config.yaml
n_head: 1
activation: "swiglu"
norm_place: "pre"
positions: "rope"
rope_fraction: 1.0
attn_scale: 0.125
tie_embeddings: false
optimizer: "soap_variant"
weight_decay: 0.048
lr_head: 0.0123
grad_clip: 2.0
seq_len: 128
doc_mask: false
train_tokens: 145000000
steps: 4665
Each number is 128 + 24 x the weight over its row's rms, rounded and kept within 0 to 255. Layers, rows and columns count from 0. Numbers have three digits each. The size before them is the row's rms in percent of the matrix's.

# up: layer 8 MLP up, 192x64, rms 0.189, rows 106-119, columns 0-63
# down: layer 8 MLP down (transposed), 192x64, rms 0.177, rows 106-118, columns 0-63
# gate: layer 8 MLP gate, 192x64, rms 0.214, rows 107-119, columns 0-63
up106 099:148077149147140144117140146126145074121126134108154154134139125152125146130103137148136111130112109098093071109144142124101112127134095199107099146136123097120130144164174118137150102087096125
down106 106:088112143115102104140076147128105108125117098130134158107125119103131143142156122151113106099141099083150123060125123103132123182166107162150171120101139141131143149120130146097114128110095097
gate107 105:105179160123109129129164087130155152107124114138120109135163105159092141128132150121149142156121142135148096113102096096115142116164158098104145093203127150115131153163131118145120125160112147
up107 091:143130133160121167099140162147126090099126107096097144171122147116093143175128122144118145157107163101097085131140111107125138146129139138086100154144147163130164137117079149144148134147164148
down107 090:133118122157126118132161127161132179116122137166136069080129133117126144142132109113163154158126135128099154113169161142154098145134111124140115087157126066135178081133138139141142134123115115
gate108 100:163131104099129132110114116167138152148122154157154138136139130104154092133074096112104129135136099094101161132108111098127139104139128142142099168107123140101095143132150079128150197145147143
up108 098:126143159137106088111094148122138167140150101154116152125120104125121149140141122083128151168140157106162114131081114085130114155164116078100138129100123141165132085153080138127154150112128122
down108 100:113103125149123147118101113109124118151129130071100132130158120110130147127122155145103134110140103158092098181100121138116115136142117143155112089148171138129103120106083153111097193083129152
gate109 107:099154147136160134160171142181123101108170137143126143126162152133111112096094141131100101127150119145126129115114158139090104118174156158135160152158121135097161136092119110097104096131119094
up109 110:119161141179141127105151140156154150147115145123168145145133125122126171072156109170115102162106150138147160126095099162117107102132133108122119125153134163138133133120085151124168124095125173
down109 110:124100162106122151142155117129120135163123099092095152074124137097147111140089143104138165126132153148128106109190146098179152123133108107158147123112163097167128129106114119130108113151158127
gate110 091:121131146142079093111139084129103159126120156165128105147123124093137139089113107122106112141160133137138163122169165121169172118141139119131118106139078166138131157105122169155121153098152106
up110 094:108150129097083105099135146171088111147138166181114138106089103123096133091155104139172151127104155110126158145120129130158129106162138144099162164139136097110138129132136117137131152135087120
down110 092:148135109099148098117114155137086116149140182146128128129125143157118066156131112127147157137121145152156104151134169117192134144143142118117131101156153124127116129101133156193159098124126113
gate111 101:095097107152132145138145170145095134115135162118162094121149103152144140156088166133130089125153137176143136113168103139098156116096153149130117107148098168129101135109123112120078154102132137
up111 105:134113123106137083135126134158132109134164122165107139093099132160124105147118093111101165159159134151108117133063130144108111117123121129124128076081119128142087112126120101085104141093152097
down111 104:127155102105144161133151173144126172124137158138132080155123151131099088123147161128111086145108115110154153082158104131105160114139108168093106153164081145114132153125115146116126138125127148
gate112 115:140137130165164091131087156133099060113149135140116133179114153103083122135124135136166137104132091155140126128118201134100148127146101138146102128121136114130112105092108104129136108130114130
up112 105:131150144146157143120127141141111147150131141135107115125104149120083134103108090096128138105116136105110128125116125126148142148082179124112093134116125082096120128163107181118088164186086104
down112 114:121109130165139128127154155135155139121133119145153148128117136161120157119085137150142109118129095158096157154110096109094138127135091159148098162099091121092154101084115084109133067124125111
gate113 098:118121101093166128132139113117108125090133107152142129143120099164167120156122136114186122103093118102127139191115160141141134124139192152114136178160107123140122139154109110128137143170139136
up113 097:143109100075107107103140155157122125103112105111152157194115123152136140126155155133140147154105111132154123110103116172118097080128081122154149116155116132134146127105156158100138175120132148
down113 100:145105131116141090131124161143111101122150106107086151090110103119134129175101190103140133146149145142158133126119090120156146101158118114139162132078144130143156135141111151186155152137129151
gate114 099:134132126165157152143137152151107158145130162088148129132134134120119174099100131119090131141142125098105145106142156108126131133176138168133125102183152169112125175126185122098105123127143162
up114 115:129071130147141168068133124101130135129140105156136104091106123157135133152141149139118100106143089124147119105115107104088130128075161145132079165131103115102119137143121138091130130094114092
down114 110:107140116162189141139158114131181171121151135127124092119130137111112096162131086106152174132137089164089118145152136123134091135095120104085127120127105128152104128133121091121140092114132119
gate115 101:127139135155161136119133134109110108083122111095153162123107148166095152139112147093143167157124145149172135147105126123102136098140121095144137144111132124114176141100167146142130120188084163
up115 100:119100155106099126126176139126177133125106153159113106167108135115092128165135088150141134106126085170085086135115106148138128109141155120111108142077122107148087104113142119136126164127143140
down115 103:125201108146214143131156117115127127101166131110132143106107132152113111123127105119120135114113143140110175129123159115091130130078123139115126133141129122141134167123128134070142127160095118
gate116 090:144178087073118151138104120124104116152134164147123093138122124129120108090088155124128123132123092147079129128122138102098119097120118154101074104108122183143104157125091127125150139122116116
up116 095:185149143117076116126133126129087145132162132130084098137148143127097117127149121173127139173113116153132140113164121135117128146088130169102060118124107163123128159130097114118143117151108145
down116 101:148147112155117152134137149119113183128165118113135086154102154141117156135128184087133166175124142156124159122137115122111091153164135151134143081100131147121140131147142158150145179112131136
gate117 089:103132123099138161169159086111145145063135104146131090132126139100131137131144101150128180121134166112125129130115121164175142131153145082105113151148124157117108113141096094101158120126157123
up117 083:115114133156113096127152086109087122069124131119087152127123159158122132107125166081132076116153100118140107094114120148099097116149118146119153140141097104133128115111107155108129083124171126
down117 082:096107170144124153126078143144125111141159158113088100128128153129153120057087130154112130119142152153157114098135124158108107126077129081126129151128114134112106150092128085127123118153136122
gate118 096:159118128147100117101111120139100143109159103120108120179165146128095141120120141142136126149140125132091124098108078094093151142180146114149123138162133071104125091091151159132129103158118117
up118 092:173130114100113105166108102162131130094106072114105171133125130145115130109124115134121144126105097138118121123153156123135108118164144097117148143101168173117097126153117080079112133085125104
down118 092:128139136119113165103127130096115071119143121120112122160134113164130117109120110126137046146104106123142130126109091146102131144133080091143134143118132121104097100170085164131080138126144124
gate119 090:135156105164167166097124116147091135151080149142123137143154124118093120129152144131102130134163150121155104167133113072164134090158122103129138105159097128118140150176103103121117131121126167
up119 094:138127114110136128149156135126115158174145128139128125144192123152116132089129115149152102137095087134103134139161131099176152128158098163152128109130128136104189127103143165143136084133112095